config.yaml
n_layer: 8
d_model: 320
n_head: 5
head_dim: 64
norm: "layernorm"
norm_eps: 1e-06
tie_embeddings: true
parallel_block: true
init_std_qkv: 0.0356
lr_head: 0.00846
decay_shape: "linear"
batch_tokens: 131072
seq_len: 256
train_tokens: 409600000
steps: 3126
Each number is 128 + 32 x the weight over its row's rms, rounded and kept within 0 to 255. Layers, rows and columns count from 0. The size above them is the row's rms in percent of the matrix's.

# layer 5 MLP down (transposed), 1280x320, rms 0.051, rows 736-835, columns 32-63
size [108 101 100  94 103 104  97  94 102 115  88  97 106  96  84  80  97 110  97  94  97  94 102  96 110  97 101 109 106 105 101  87 102 114  96  95  98 109  95  98 107  91  99 110 105  98 101 112 102 102 103  95  93  97  89 101  88  87  88  94  90  93  95 102 107 104  92  94  94 102  97 108 105 107 106 101  92  94  99  90 109  94 100  90  98 118  97  88  96 106  98 103 103  99  90 100  92 110 106 117]
[[128 132 140 116  92 126  85  96 165  60 133  61 168 176  91 107  94 160  88 157 133 106 137 129 120 115 105 110 108 110 155 111]
 [ 96 173  54 156 154 163 124 155 166 120  81 138 128 133 183 175  64 124 120 123  74 126 131 103 127 122  54 107 121 109 129 106]
 [150 145 109 155 139 152 154  89 127 134 137 156 110 143 177 163 162  70 152 149  95  96  73 108 165 141 151 154  82 169 115 122]
 [102 151 123 112 121  92 174 166 105 128  92 153 139 134 139 148 115 163 157 123 169 190 128 109 118  68 144 102 129 107 189 131]
 [ 77 111  73 139  75 130 157  52 119 109  69 113 159 142 118 136 136 137 186 128  92  91 128 159 157 151 115 150  81 133 149 174]
 [193 113 163  54  96 115 126  84  98 180 144 117 175 144 157 167 117 110 120 139 126 112 135 139 116 137 115 132 118 176 130 126]
 [112  78 131 126 151  80 115 148 176 137 127 194  59 143 200 108 121 122 128 104 143 174  57 154  93  83 186 108  90 140 147  86]
 [ 91 131  94 127 165 131  98 150 171 144 159 177 141 152 131 184 113 110  78 186  81 179  98 141 149 180  83 133 125 116 106 177]
 [128 147 153 122 117  92 118 198 139 127 102 167 168 103 167 162 131 128 162  96  95  62 154 146 168  90  99 125 167 177 134 154]
 [132 134 127  89 143 122 109 132 134 108 144  64 147 102 121 130 178 205 150 185 120  98 164 156 177  76 106 157 166 149 125 153]
 [133 191 115  90 171 120 128 142 147 129 118 149 106  94 155 100 161 135  69 159 145 123 118 128 137 167 148  91 119 109 155 154]
 [ 80 163 128 178 133  81  78 127 105 141 129 148 165 125 121 100 176  73 139 165 134 146 177 197 111 103  74 140 101 118 201 140]
 [130 139  69 113 108  64 151 179 143 143 152 104 115 115  94 117 150 160 156 121 171 120 134  33 117  84  90 149 139 115 141 198]
 [101 163 100 138 203 161 139 141 182  68 120 128 159 162 192 146 146  90 217  80  70 118 143  73 122 135 136 117 142 131 115 134]
 [126  66 126 149 207 104 117 199 115 131 161 108  59 112 128  57  64  89 133 111 132 144 160 135 181 103 130 196 144 141 117  86]
 [111 178 141 140 126 103  58  81 104 179 146 110 109 148 157 161  88 157  96  94 151 131 106 135 127 102 129 104 175 138 150 155]
 [113 124 119 167 135 114 118 192 112 201 112 123 147 130 142 153 168 117 125 121 139 204 228  81  96 159 163 149 118 127  95 150]
 [124 149 121 147  56 169 116 117 172 124 161 159 139  95 128 112 139 169 123 120 169 145 118 168 147  99 113 177 121 128  67  85]
 [125 150 145 144 105 170 148 118 158 109 167 139 135 106  85 104 132 115 124 198 126 161 119 136 115  84 170  95 138 110  97 140]
 [160 145 159 156 138 173 130 119  97 142 115 171 136 151 156 114 181 131 166 157 167 154 118  72  96 132  84 153 143 154 108 103]
 [138 116 149  98 134 119 114 118 160  75 153 108  99 104 109 190 209  74 124 114 129 119 131 154 130 112 107 173 179 143 175 163]
 [ 99 155 125 156  96  97 120 138 134 155 111 122 166 173 138 103  58 130 116 143 111 186 115  90  94 144 193 137 151 113 118 104]
 [193 134 134 157  75 119 147 144 141 150 139 107 117 124 112 116 146  98 108 118 131 104 154 162 113  85 192 211 182 117 125 136]
 [ 91 116 125  71 114 186  82  97 120 146 146 111 125 109 135 171 170  44 151 159 173 116  58 124 168 116 190 137 149 135 137 122]
 [115 142 108 132 193  88 125  88  92 129  99 147 136 126  80 163 156 105  87 143 143 151 215  82  67 110 122 135 102 103 208 173]
 [102 130 113 137 104 110 162 107 170 130 125  75 113 195  76 167  88 123 120 156  89 112 130  89 150 166 165 192  89 108 129 109]
 [103 101 126 119  68 181 118 181 151 123  93  83 122 152 117 110 181 130 166  82 121 160 139 143  92 146 113 109  99 101 159 101]
 [166 167  91 118 124 168 127 181 143 154 125 132 147  90 143 136  82 164 116 161 106 110 134 184  80 134 161 138 115  63  99 129]
 [112 134 101 125 149 160 153  97 132 128 111 113 142 118 100 154 129 171 129 107 184  93 136 110 170 135 118 135 146 199 104 117]
 [115 123  96 143 127 149 127  31 150 124 159  79 108 166 132 150 134 137 124 139 111 144 106 126 128 130 134  78 132 174 147  88]
 [171 172  92 143 100 113 114 149  59 112 134 128 191 106 156 123 157 136 126 143 144 139 129 102 169 161 111 141 183 127 178 176]
 [ 93 175 145 153  59 133 159 160 119 150 104 138  76 134 134 111 135 185 239  73 138  98 145 191  97  44  62 147 125  99 127  74]
 [113 122 111 154 160 140  94 125 103  63 131 134 123 143 139 110 139 142 133 227 152 105 104  67  79 174 154 116 134 108 176 143]
 [108 108  72 174 137 162 135 129 173  99 129  69  81 137 105 126 125 148  86  70 154 108  91  85 101  79 139  99 109 113 128 192]
 [123  79 178 119 194 136 134 155 117 127 131  95 135 102 134 124 125 126 132 166 172 143 115 119 131 142 123 156  82   3 128 145]
 [114 122 127 145 150 125 127 147 138 118 100 169 132 101 145 136 137  99  77 116 139 115  85 170 163 153 110 190 120 138  83 143]
 [109 134 137  76  95 126  99 108 160  99 163 129 165 142 142 143 131 146 197 197  73 150  96 109 150 127  96 146 118 141  58 132]
 [135 135 118  60 164 155 145  85 117 134 153 171 112  61 112 152 108 149 148 154 127  72 154 152 107 201 158 150 148 119 134 136]
 [124 137 165  48 122 176 154  80 105 127 108 159 141 111  95  96  72 142 101 167 164 117  89  87 121  66  87 157 174 148 128 121]
 [163 141 122 180 134 144 159  98 152 142 138  82 160 174 154 135  74 182  76 136  55 186 142 127 148 160 112 136 121 108 133 156]
 [146  96 109 124  90 117 152 112 105 137 159 118 115 116 142 107 101 121 154 104  42 146 113 185  91 155  65 123 117 171 161 192]
 [130 176  93 162 118 142 105  98 101 124 188  84 113 157 146 142 136 169 119  84 150 168  83  62 149  85 155 158 191 138  52  22]
 [ 99 107 210 147 111  99 138 125  85 160 104 108 116 170 197 143 123 122 114 140 138 178 151 122 101 122 105 159 135 133 110  24]
 [139 136 138  98 129 155 121 136 121  98 110 150 173 168 144 190  66 137 113 120  83 115  99  87 151 193 130  76 115 144 137  86]
 [194 115  88  97  75  81  91 128 106 178 101 117 131 124 165 169 135 144 117 162 168 152 114  92 167 128 162  60 109 119 114 119]
 [127  40 153  97  95 170 150 164 111 114  97 115  68 100 130 124 118 127 117 127 148 221 173 162 108  97 144 150 161 136 149 165]
 [141  94 166 148 172 126 143 107  62 100 227  66 149  24 166  86 151 136 156 140 157  42 114 104 123 115 161 138 157 147  54 119]
 [ 81 126 126 134  99 135 100 130  80  54 101 126  80 118  86 122 151 102 113 128 118 127 125 164 188 137 139 142 109 103 161 126]
 [149 126  74 115 104 152 112 105 133 135  84 162 129 146 124 129 143 171 148  60 135 106  79 165 199 138 138 123  60 111  62 183]
 [ 77 106 112 156 105 134 128 204 109 149 158 109 120 143 155 105  81  90 172 102 134 124 188 132 140 115  77 135  95 127  76 109]
 [126 128 117 135 201  80 152 177 148 168 169  76 148 117 110 115 105 149  87 138 146 130 121 119  68 140 175  81 161 104 130 102]
 [127 115 128 138  61  43 112 119 118 173 111 179  92  96 164 109 121 134 124 168 118 186  96 179 112 155 117 137  96  94 127 105]
 [155 156 116 142 113  96 127  85  94 112 125 146 111 222 169  76 141  87 122 123 205 146 154  81 147  32 115 126 138 119 151 148]
 [128 115 126 135 104 143 119 116  63 147 164 151 183 128 115 114 145 126  61 126 110 114 134  70  90  93  88 107  88 153 128  98]
 [145  95 127  91 139 141  98 152 149 152 164 116  87 122 117  77 134 182 185 175 100 128 148 108 127 121  93  86 171 146 154 208]
 [181 132 107  45 179 143  99  89 115 105 115 152 123 132  89 148  77 170 119 137 136  53 118 124 130 102 131 136 153 129 120  79]
 [108 104 100 150 106 128  67 123 136 138  75 137 150 137 109 152 145 143 112 116 135 154  46  92 107 123 148 111 205 206 158 238]
 [131 120  95 150 123  37  70 130 145 105 111 180 155 138 126  82 117 146 160 102 168 153 104  91  96 172  99  87  90 164 166 125]
 [126 131 113 122 120 156 179 161 123  75 129 139 111 164 140 134 103 197 126 148 137 113 111 169 120 115 103 119  98 152 125 156]
 [171 136 140 156 110  87 115 148  93 165 121  86 117 103 108 109  97  57 192 117 145 128 100 169 102 181 165 116 133 123 129 145]
 [150 129  77 125  95 125 108 123  66 103 163 117 113 182 137 145 108 176 110 144 186  83 141 163 127  97  78 136 161 180 181 159]
 [164 134 155 175 100 158 126 112 119 146 131 168 126  99 113 140 127 157  93 104 125  93  68 160 130  81 179 108 180 144 143 105]
 [134 127 113 129 130 103 178 153  93 136  61  57  97 168 109 129  73  83 124  84 132 123 113 110 156 141 118 144  97 166 163 164]
 [164 149 160 160  76 150 173 138 180 151 162 130 148 144 105 137 140 150 210 133 138 150 134 127 123  95 160 170  79 116  84 165]
 [135 185 100 153 163  95 170 101 112 123 107 131 130 167 154 172  91 102 155 165 125 110 119  86 106 107 154 110 146 150 106 181]
 [153 159 110 125 201 134  90 159 150  51  76 135 150 146 156 101 173 129 176 141 157  75 130  95  96 105 116 113  46  95  82  94]
 [117 106 168 138 145 102 142  98 148 168 169 125  89 130 135  90 102 117 130 114 175 148  47 101 109 128 136 122 108  52 103 176]
 [153 128 182 113 107 193 142 137 129 115 201  85 137 213  89 138 166  96 141 151  96 178  73 175  97 186  96  64 107 137 123 111]
 [147 123  92 183 170 124  71 109  96 165 138  96 111  98  80 144 112 182 154  87  91 112 140  86  93 117 112 188 193 154 155 123]
 [117 158  69 195 122  89 160 174 148 112  63 112 132 145  94 151 164 107  99 130 120 156  86 137  77 109 131 152 200 125 110  75]
 [ 80 148 140  68 150 121 131 128 107 124 152 157 130 103 145 138 120 185 120 118 139 118  91 108 161 127  80  46 137 102 157 122]
 [146 127 121 133 154 106  83 139 157  75 137 181 106 117  85  99  87 161 125 113 114 137 205 117 128 157 132 118 140 108 131  44]
 [141 120 136 132 144 130 109 164  97  70  44  96 100 108  76 155 151 112 148 133 119  85 110  83 124 122 168  97 176 126  65 117]
 [123 123  88  82 111 187 159 144 130  92 111 134 143 103 123 133 163 141 148 180 126 150 155 151 138  88 135 108 126 137 127 133]
 [160  93 109 133  84 125 123  90 103 185  25  72 130  74 116 170 173 160 106 163 122 120  92 150 120 108 145 137 104 124 118 132]
 [152  93  86 135 146 115 145 107 135 104 108 108 102 116  99 166 172 119 124  81 162 160 122  98 135 190 104 159 100 128 110 123]
 [130  93  89 186 128 146  90 152 148 151 126  89 159  96 118 182 114  81  92 164 126 148 132 108  70 125 159 125  62 151 101  89]
 [146 106 164  91 134  98 111 105 124  58 117 150 125  73  72  99 153 132  96 149  86 134 184 160 115 116 110  82 128 146 141 142]
 [155 129 158 140 166 140 147 124 105 164 120 132  87 104  90 136 162 129 150 126  72 157 149 114 169 127 139 151 165 171 163 143]
 [100  82 129 120 180 134 130 184 190  87 123 153 113 118 115  77 101 140 118 120 102 109 160 134 142 129 144 143  79 149 132 109]
 [ 92 132 192 109  84 143 100  66 183 102 169 143 130 101 187  95  90 171 133 136 117 138 111 114 100  72 126 113  92 156 116 134]
 [155  72 104  59 111 106 103 134 124 162 167 152 122 149 148 149 110 145 138 139  97 119 141 122  87 147 134 138 114  41 149  95]
 [149 135 181  66 118 114 147 147 200  92  82 147 137 136 130  95 173  85 114 129 174 122 171 154 141 121 173 132  96 127 101 130]
 [165 128 103 128 148 167 130 140 141 125  80 129 129 126 125 104 141  86 114 103 137  54 126 145 142  54 162 133 145 132 125 194]
 [154 121 174  94 139 144 195 131 121 144 131  89 111  68  67  83 111  88  95  87 113 192 119 152 158  96  97 127 139 143  70 111]
 [149 114 165 135 167 142 103 128 176 122 111 138 158 127 167 170 165  81  85 175 143 105 111  99 140 129 182 132 161  53 100 123]
 [110 162 178 127 161  97 159 150 185 180 162 146  95  83 159 103 176 106  82 179 117 172 102 174 112 169  94 102 166 125 119  90]
 [103 123 165 145 181 210  94 161  85 173 115 155 109 130 133 118  96 129 152 172 148 136 177 144 125 126 195 210 143 163 141 150]
 [107 132 116 105  84 103 163 144 134 157  53 184 123 108 121 164 176  93 129  53 128 130 138 145  92 128 103 144  76 167 135 114]
 [103 112 158 109  93  70 151 176 163 181 145 147  85  97  95 172 135 100 136  55 123 104 130 137 166 129 118 162 118 108 137  69]
 [140 178 139 117 131 125 158 105 157 150 128 151 110 101 143  61 176 103 126  88 174 135 148 137 123 136 168 150  93 108 146 129]
 [110 107 115 133 196  77  78  85  93 140 175 110  81 105 165 128 136 193 151 117 206  91  59 117 123 122 125 197 114  94 151 116]
 [121 176 153 114 150  61  86 101 136 185 134 128 128 162 106  91 134 136  78  93 145  92 148 119 126 173  96 115  96 101 173 123]
 [121 185 162 133 121  91 135  93 201 107 126 118 162 103  72 117 118 116 113 163  70 152 144 113 105 180  91 146 138 185 148 100]
 [113 115 109 133 127 150 178 116 154 216 129 135 188  81 124 153 162 167  75 169 164 144 108  63 175 117 179  83 143 158 142 184]
 [147 127 127 177  84 159 166 128 131 166 147 112 176 101 133 149 129 115 112  86 133 127 141 170 121  80 156  63 144 178  82 105]
 [ 96 104 219  87  92 114 136 121 168 115 148 136 158 127 155 129 127 115 110 117 100 154 100 150 132  69 187 112 101 109 157 126]
 [103 182 122 101 116 166 101 148 163 135 126 167 193 137 148 160 153 108 145  89 143 194 127 118 135 108 130  80 156  73 121 183]
 [133 130 138 140  98 152 132 146 109 122 117 138 115  92 163 114 142  99 181  74  69 163 160 105 129 133 156  96 151 137 163 157]
 [141 184 194 107 113  96 140 110 124 144 155 198 147 109 140 125 131 124 124 129 131 104 141 131 138  92 196 152 105 124 103 111]]
# layer 5 MLP up, 1280x320, rms 0.0509, rows 737-836, columns 32-63
size [101 101  96  97 105  96 100  96 109  98 102 101  96  99  93  98 106 103 101  98  99 101  94 105  96  96 107 106 103  98  94 100 119  95  94  99 103 101  96 101  91  96 102 100  98  96  98 102 104 104  94  97  98  94 104  92  96  98  95  99  98  97  99 108 100  90  95  95  97 103  99 100 101  98  98 102  99 100  95 104 103  97  97 102 105  98  95  94 104 100 101 104 101  96 104 100  98 101 107  98]
[[124 120  66 120 144 110 150 130 143  60 118 164 153 100 121 113 149 147 118 120 147 167  64 155 101 131 181 109 177  97 130 119]
 [ 76 145 121 138  96 186 109 143 170 111 170 179 139 116 154 126 143 134 173 106 146  90 123 129  31 176 119 133 141 122 120 175]
 [145 135 122 117 159 136 120 160 104 171 134 100  91 131 200 102  75 115 183 147 103  81 112 116 136 116 109 103  99 124 103  91]
 [116  94 120 150 143 134  61 166  92 110 174 119 104 111 112 103  52 114 153 111  86 123 196  86  17 131  85  83 189 147 156 143]
 [113 155  82 132 122 135 124 114 161 163 118  86 102 144 110 136  82 127 100  79 156 134 112 143 109 124 141 179  88 130 191 114]
 [115 146 137 103  99 148 152  98 167  86 104  89 105  65 111 158  97 136 153 137  88 168 150 120 168 117  99 159 130 114 163 157]
 [163 140  62 180  45 130 151 119 115  98 129 133 114 114 154 141 109 150 184 113 160 107 126 147 128 149 147 125  96 129 185 132]
 [148 141 161 145 154 147 139  95 155  98  86 118 206  77  82 157 128 102 115 136 133 204 138 168 153 147 125 117  93  97 102 133]
 [118 107 113  86 158 183 137 151 111  98 104 153 140  79 106 111 156 154  61 125 132 121 139 118 105 134 136 111 173 157 118 110]
 [ 72 159 113 142 161 164  85 123 121 153 155 141  90  81  67 199 173 191 157  99 110 118 112  87 115 130 162 134 117 199 145 145]
 [145 131 107 163 161 146 173 117 132 142 164 102 139 110 113 146 105 175 121 150  99  97 174  97 176 113 147 166  87 130 104 143]
 [146 138  78 193 115 109 157  90  78 107 147 119 132  97 168 132 115  95 167 153 138 175 129 124 132 169 137 123 158 124 145 165]
 [162 155  73 153  73 144 106 139 106 140 167 191 161 102 116 147  97 155 105  90  89  88  83 140 110 113 119 117 175 146 151 164]
 [137 112 176 154 141 127 137  84 143 185 161  95 127 123  77 133 115 140 110 127 143 153 124 153 140  66 127  64 113 117  85 173]
 [146 100 154 131 115 138 160 120 164  95 144 137 141 140 132  79  76 140  71  59 159 105  92 126 128 165 105 160 110 127  98 109]
 [199 177 126  64  92 131  98 127 164 104 146 175 172 111 116 109 158 126 136 139 130  94 115 193 128 163 129 152 148 112 159 152]
 [118 185 147 162 126 172 101 120 122 161 100 123 137  75 158 138 106 142  92 105 125 122  59 191 112  92 135  75 112 155  90 133]
 [195 147 104 140 126  85  70 142  88 153 152 116 102  68 178 130 136 102  96 132 112 108 191 124 157 116 123 124 133  79 152  69]
 [151 117  77 124  93 103  92 132 173 126 130 132  98 159 119 183  72 108  54 127 104  72 105 188 160  86 159 162 141 165  78 148]
 [113 163  81 165  74  79 142 133 155 122  76  99  99 152 153 161 127  28 114  80  73 159 152  71 131 112  83 176 124 125 157 133]
 [ 76  99 143  63 177 124 109 158 158  90 172 119 122 106 142 172 129 115 111 133 192  95 168 128 108 166 144  96 143 144 138 146]
 [ 96 181 149 163 148 153 175 117 154 133  89 132 103 123  97  82  99 117 159  64 154 159 134 116  72 154  94  40 119  97 119 159]
 [144 147  73 119  87 136 105 131 120 172 133 180 195 117 124 137 105 133 185 142 105 137 198 145 114 141 119 157 113 157 201 134]
 [103  95  90 104  98 119 143 143 140 127 138 133 127 110  83 116 152 125 133  79 107  60 173 137 154 131 159 161 150 144  71 125]
 [161 162 160  95 153 110 159 185 118 119 170  77 112 125 107 122  82 195  91 121 111  83 121 144 146 110  95  87  84 147  97  78]
 [151 135 181 108 186 122  92 126 118 119 194 140 144  81 147 159 132 148 104 185  96 120 110 116 109 166  78  55 129 113 119 133]
 [148  99  86 184 139 174  94 120  97 118 172 115 115 135 111 179 147 143 140 107 148  96 152 175 140 152 146 135 144 174 136 137]
 [142 115 195 122 107 113 140 192  96 197 154 131 121 152 177 148 115  95 157 155 137 142 101 102 134 145 158 100 112 133 140 111]
 [144 115 106 146  79 147 125  95 118 124 118  99 165  97 170 139 149 169  53 152 212 167 129 110 121  69 157 147  83  97 150 146]
 [121 109 179 100 169  72 123  92 155 161 151 121  98 136 114 123  93  80 132 153  71  89 180 152 202 129 122 129 108  58 104 141]
 [148  84 136 185 114 139  84  89 179  36 150  96 159 135  87 122 121  85  75 137 175 114 159  68 116 152 137 144 123  95 124 152]
 [110 156 117 179 175  97 187 143 146 156  80 152 192 146  69  71 108 147 123  78 140 178 116 123 150 194 153 111 124 140 104 102]
 [153 140 134 126 217 164 126 125 117 153  92 134 100 109  98 168 134 112  79 120 172 140 137 109 113 137 119 163 146  59 142 185]
 [133 239 155 221  98 162 153  99 140 160  52 129 172 158 153  84  88 125 165 152 135 180 132 138  97 152 136 130 101 130 109 153]
 [129 135 128  87 168 143  93 183 161  66  95 192 112 121 114 179  30  59  76 175 120 124 180  80 155 140 115 108  91 134 112 112]
 [113 133  84 101 117  56 106 114  82  94 130 118 160 125  67 178 154 167 166 100  86 172 120 190 163 146 135 118  99 165 105 161]
 [152 117 152 116 129 160 148 148 133 117 115  96 109 107 118 152 137 126 107  88 151 141 140 192 125 100 124 120  98 145 159  82]
 [197 134  71 160 179  75 142 145 139  81  99 136 112 149 104 119 156 153  48 101  75 147 113 182 114 127 148 145 118 104 163 169]
 [113  93 121 132 132 141 131 161 101  85  75 161 130  92 131 140 137 105 186  98 185 136 139 172 155 100 196  71 152 113 130 116]
 [156  83 116 164  84 143 149 141 145 143 143 171 138 145  77 118 106 152 121 123  83 162 107 100  89 166 164 176 152  90  74 103]
 [151 126 120 140 136 102 127 154 159 148  99  95 199 121  85 108 156  85 166 168  96 103 139  95 136 179  20 110 124 112 119 186]
 [116 139 155 138 146 191 150  81 131  81 166 155  75  96  85  86  69 139  97 155  91 136 158 131  65  98 172 131 129 170 104 184]
 [173  93  88 123 181 150 131  61  95  76 159 106 134 160  83  79 101 116  93  60 156 141 113 118 144 112 127 160 170 207  73 136]
 [106 112  64 129 135 148 129  93 101  60 147 112 103 116 134 202 165  90 108 146 159 104 132 123 148  91 109  91 102 138  96 150]
 [156 153  94 159 102 139 113 156 150 141  65 142 157 157  86 118 139 121 145 168 109 151  93 131 160 162  67  94 191 142 174 120]
 [139 117 122 115 119 127  99 135 193 210 125 121 206  92 109 182 116 100 128 131 146 170 158  90 149  98 117 159 131 134  90 169]
 [143 148 172 134 178 166 152 142 128 119 106 106  85 136  91 145 105 159 108  96 143 159 127 107 128 132 190 122  80 180 119 149]
 [126 134  96 111 104 147 176  74 198 118  90 129  88 176 120 133 129 167 116 113 135 179  85 142 132 142 111 106 146  64 148 167]
 [167 146 128 103 108  96 149 148 124 151  75 100 134  90 128 122 155 159 161 186 191 141 128 143 151 119 141 131 143 164 148 146]
 [179 177 159 104 137 122 162 159 183 100 122  94  92 108 121 115 144  84 139  38  87 164 143 141 139  97  73 157 139 134 118 135]
 [201 118 206 135  73 121 147 134 125  89 121 104 146 106 123 174 118 169 147 141 173 121 222 142 196 173  72 137 201 163  65 183]
 [132 148 110 125 119 116  78 189 148 165 151  79 162  82  77  97  97  86 127 122 109 106 133 149 107 165 138 161 123 121 119 137]
 [153  82 139 201 101 132 138 134  90 133 112  95 128 140 151 126 187 122 192 116 170  89  54 178 130 170 105 135 183 162  82 157]
 [ 94 114 135 159 116  89  79 129 104 104 133 171 157 124  94 214 131 136 121  95 142  92 130 166 104 132 176 159 130 113 119 120]
 [124  71 114 159 111 141 132 105 146 147 133 162 165 101  72  87 161 135 157  97 177 122 127  94 134 162 106 127 137 149 100 175]
 [135 115 125 109 184 117 136 183 135 155 172 196 132 151 140 110 120  87 133 167  79 138 144 195 171 153 106 136  88 161 115 110]
 [121  68 142 144 106 108  99 149 112 122 136  54 188  77  77 156 131  58 135  56 121 105 110 141 109 126 123  69 109 130  92  98]
 [ 85 130 107 149 223 109   5 146 118 159 108 130 170  99 145 114 128  29 182 196 121 160 113 146 104 169 136  92 164 171  99 184]
 [170 113  81 124 107 127 114 127 107  69  81  66 155 183 144 155 184 137  85 107 195 111 190 114 147 134 121 127 142 148 106 145]
 [ 85 130 120 137 130 159  95 191 133 149 135 121 106 135 105 114 115 147 123 102 101 113 170  89 141 135 118 134 105 203 150 187]
 [120 131  80 123 114 189 175 152 143 106 121 111 126  94 127 140 135 123 187  95 100  98 112  90 177  80 168 127 210 118 130 182]
 [119  87 148 135  99 133 107 143 225  88 132 176  89 117 143 171 191 133 111  68 129 122 103 124  58 114 154  83  86 153  74 139]
 [113 128 114  96  90  87 102 182 135 198 108 141  99  90 106 124 117 164 142 139 127 158 105  49 167 148 143  80 121  99 112 160]
 [178 138 120 101 118  96 150 153 111 175 132 114 118 117 108  90  64 124 111 108 101 121 143 131 120 108  77 127  99 163 142 157]
 [170 112 154 167 130 144 122 111 135  94 142 139 143 132 130  63 153 136  77 114 146 132 122 173 133 135 148  42 156  78  73 112]
 [157 178 117 112 125 175  72  65 200 174 134 124 154 112 102 132 111 165 127 135 131  40 161  89  94  89 119 108  98 103 105 155]
 [128 141 120 166 175 148 152 119  73 124  72 132 125 131  89 150 205 179 133 126 131 131 172 142 151 125 158 138 174 180 122 132]
 [153 127 192 157 100 138 133 100 150 123  62 140  51 153  98 131 126 158 163  91 154 170 113 184 126  67 163 131 112 170 164 110]
 [182 109 150 142 118 110 155 102 126 142 137 146 130 116 156 122 105  57 129 114 143 124 145 158  93  99 204 111 135 119  43 155]
 [172  83 122 114 119 173  94 131 120 116  81  72 110 124  94 147  86  73 133  99 110 146  97 126  92 155 100 127 125 147 163  81]
 [130  95 182  87  90 152 153 165 119 165 148 151 131 200 127 111 159 135 101  96 121  72 127 134 123 135 242  95 127 128 166 149]
 [131 150 118 129 111 121 158 131 121  62 124 180  91 156 152 138 143 138 111 134 117 136 182 115  85 153 119 233 133 108 115 128]
 [108  92 137 143  73 124  88  84  72 166 108 106 135 149 130 183 123 129 161 159 155  84  99 143 114 127 192 127 127 131 141 131]
 [ 63 185 150 108  68 137 132 143 175 156 161 126  97  95 117 126 169 138 175 123 193 122 115 144 116 179 108 135 102 135  93 167]
 [143 111 140 180 225 109 143 109 148 140 172  99 113 159 121  81  93 167 133 130 167 147 152  90 133 147 127 121  57 118 158 164]
 [129  94 155 105 156 137  90  81 103 133  50 121 148  85 154 183 114 146 158 119  54 139 133 181 132 127  88 154 148 130 121 166]
 [135 183  98 169  95 129 158 163 106 124  81 178  90 162 148 123 121 167 111 112 120  82 148  47  88 184 110 131 186 119 154 149]
 [117 109 196 164 128 175 123 151 147 187  90 115 141 113 148  99  87 145 154 101 118 145 147 150 126 176 115  69 116 130 145 136]
 [114 131 166 153 187  72  99  86 151 128 121 143 160 123 130 169 110 120 140 177 129 157 106 126 184 127 131 128 145 125 130 141]
 [116 167 138 147 129 127 154 140 148 173 111 113 120  70 140 101 150 165 211 106 157  87 160 115 113 165 118  35 163  86  75 112]
 [ 78 169 145 145 167 154 145 148 104  88 130 109 153 156  86 145 100 129 171 108 145  87 139  85 126 109 106  87 162 173  87 149]
 [150 119 117 158 148  74 104  99 120 121 163 137 164 150 150 149  82 175 132 121 110 143 127 145 113  75 119 120  84 190 174 159]
 [147 241 144 186 100  89  99 147 130 159 132  68 192 109 200 154  77 157 130  92 117 130 122 180 132 159 152  90 163 112  84 147]
 [171 115 129 112 119 130 133 158 130 174 153 176 132 118 197 109 153 161 126 114 119 165 140 161 163 109 183 124 117 135 103 103]
 [118 144 155 144  94 130 108  99 131 138 160 123 116 112 116 119 186 148  88 156 136 116  52 145 137 104 158 125 119 154 146  97]
 [112 171  86 168  96 163 179 138 150 121 135 152 115 135 149 147  72 154 162 145  65 139 106 152 111 142 172 174 121 164 125 136]
 [ 74 139 138 124 183 107 156 106 175  55  92 152 139 110 108  78 154 180 181 173 115 141 141 129 148 150 149  67 121 140 113  96]
 [ 93 174 215 132 141 124 100 138 150 118 193  54  98 156 108 130  43 134 156 169 145 154  99  55 106 168 159  69 132 185 126 117]
 [ 93 118 112 156  86 125 156 134 155  64 140 148 131 136 133 148 119 107  95 180 133  78 174 158 117 131 115 183 132 178  62 217]
 [117 145 103 135 112 148 143  58  87 114 144  84 176 158  97 124 116 121 165 139 131 161 160 117 183 143  79  69 153  95  74 170]
 [124 115  86 172  73 111 144 124  59 127 115 116  77 132 119 112 126 150  92 139 115 125  87 144 113 139 138 115 147 143 180 100]
 [129  79 146  52 113 129  67 169 162 136 116 140 120 120 113 165  93 164 126  92 143 125 137 127 126  72 130 166 113 210 161 126]
 [132 128 143 107 151 108 103 169  90 115  86 122 109 138 136  98 140 112 152 127 157 148 130 172 149 157 150 119 108 140 105 102]
 [157 104 203 112 137 103  46 161 124  65 114 150 117 120 113 127  70  90 161 142 113 110 119 199 119 175 102 176 118  87 109  71]
 [ 76 208 127  86 100 107 122 127 138 157  66 169 138 204 104 139 151  97 157 113 121  88 140 175 160 133 124 114 140 136  69  54]
 [129 145 113 113 118  76 116 104 101 127 105 147  68 104 140 188 119  90 145 203  98 139 127 128 171 157 160 146 183 125 147 164]
 [128 182 163 128  95 126 122 126 127 159 126 167 146  17  90 159 150  97 174 111 124 125  45 163 158  76 160 105  90  92 127 166]
 [145 118 123 110 165 142 115 155 138 133 121 148  89 136 130 103 181 111  53 177 186 141 148 177 206 133  84 103 125  87 122  66]
 [123 169 122 109  94  88 111 120 106 155 110 194  86  75 106 137 165 122 107  98 114 135 148 182 100 130 139  95 111 121 189 194]
 [166  83 165 136 147 131  82 205 161 165 104 123 109 164 105  81 130 159  69  74  87 135 145 124 103 136 112 115 143 207 157 137]]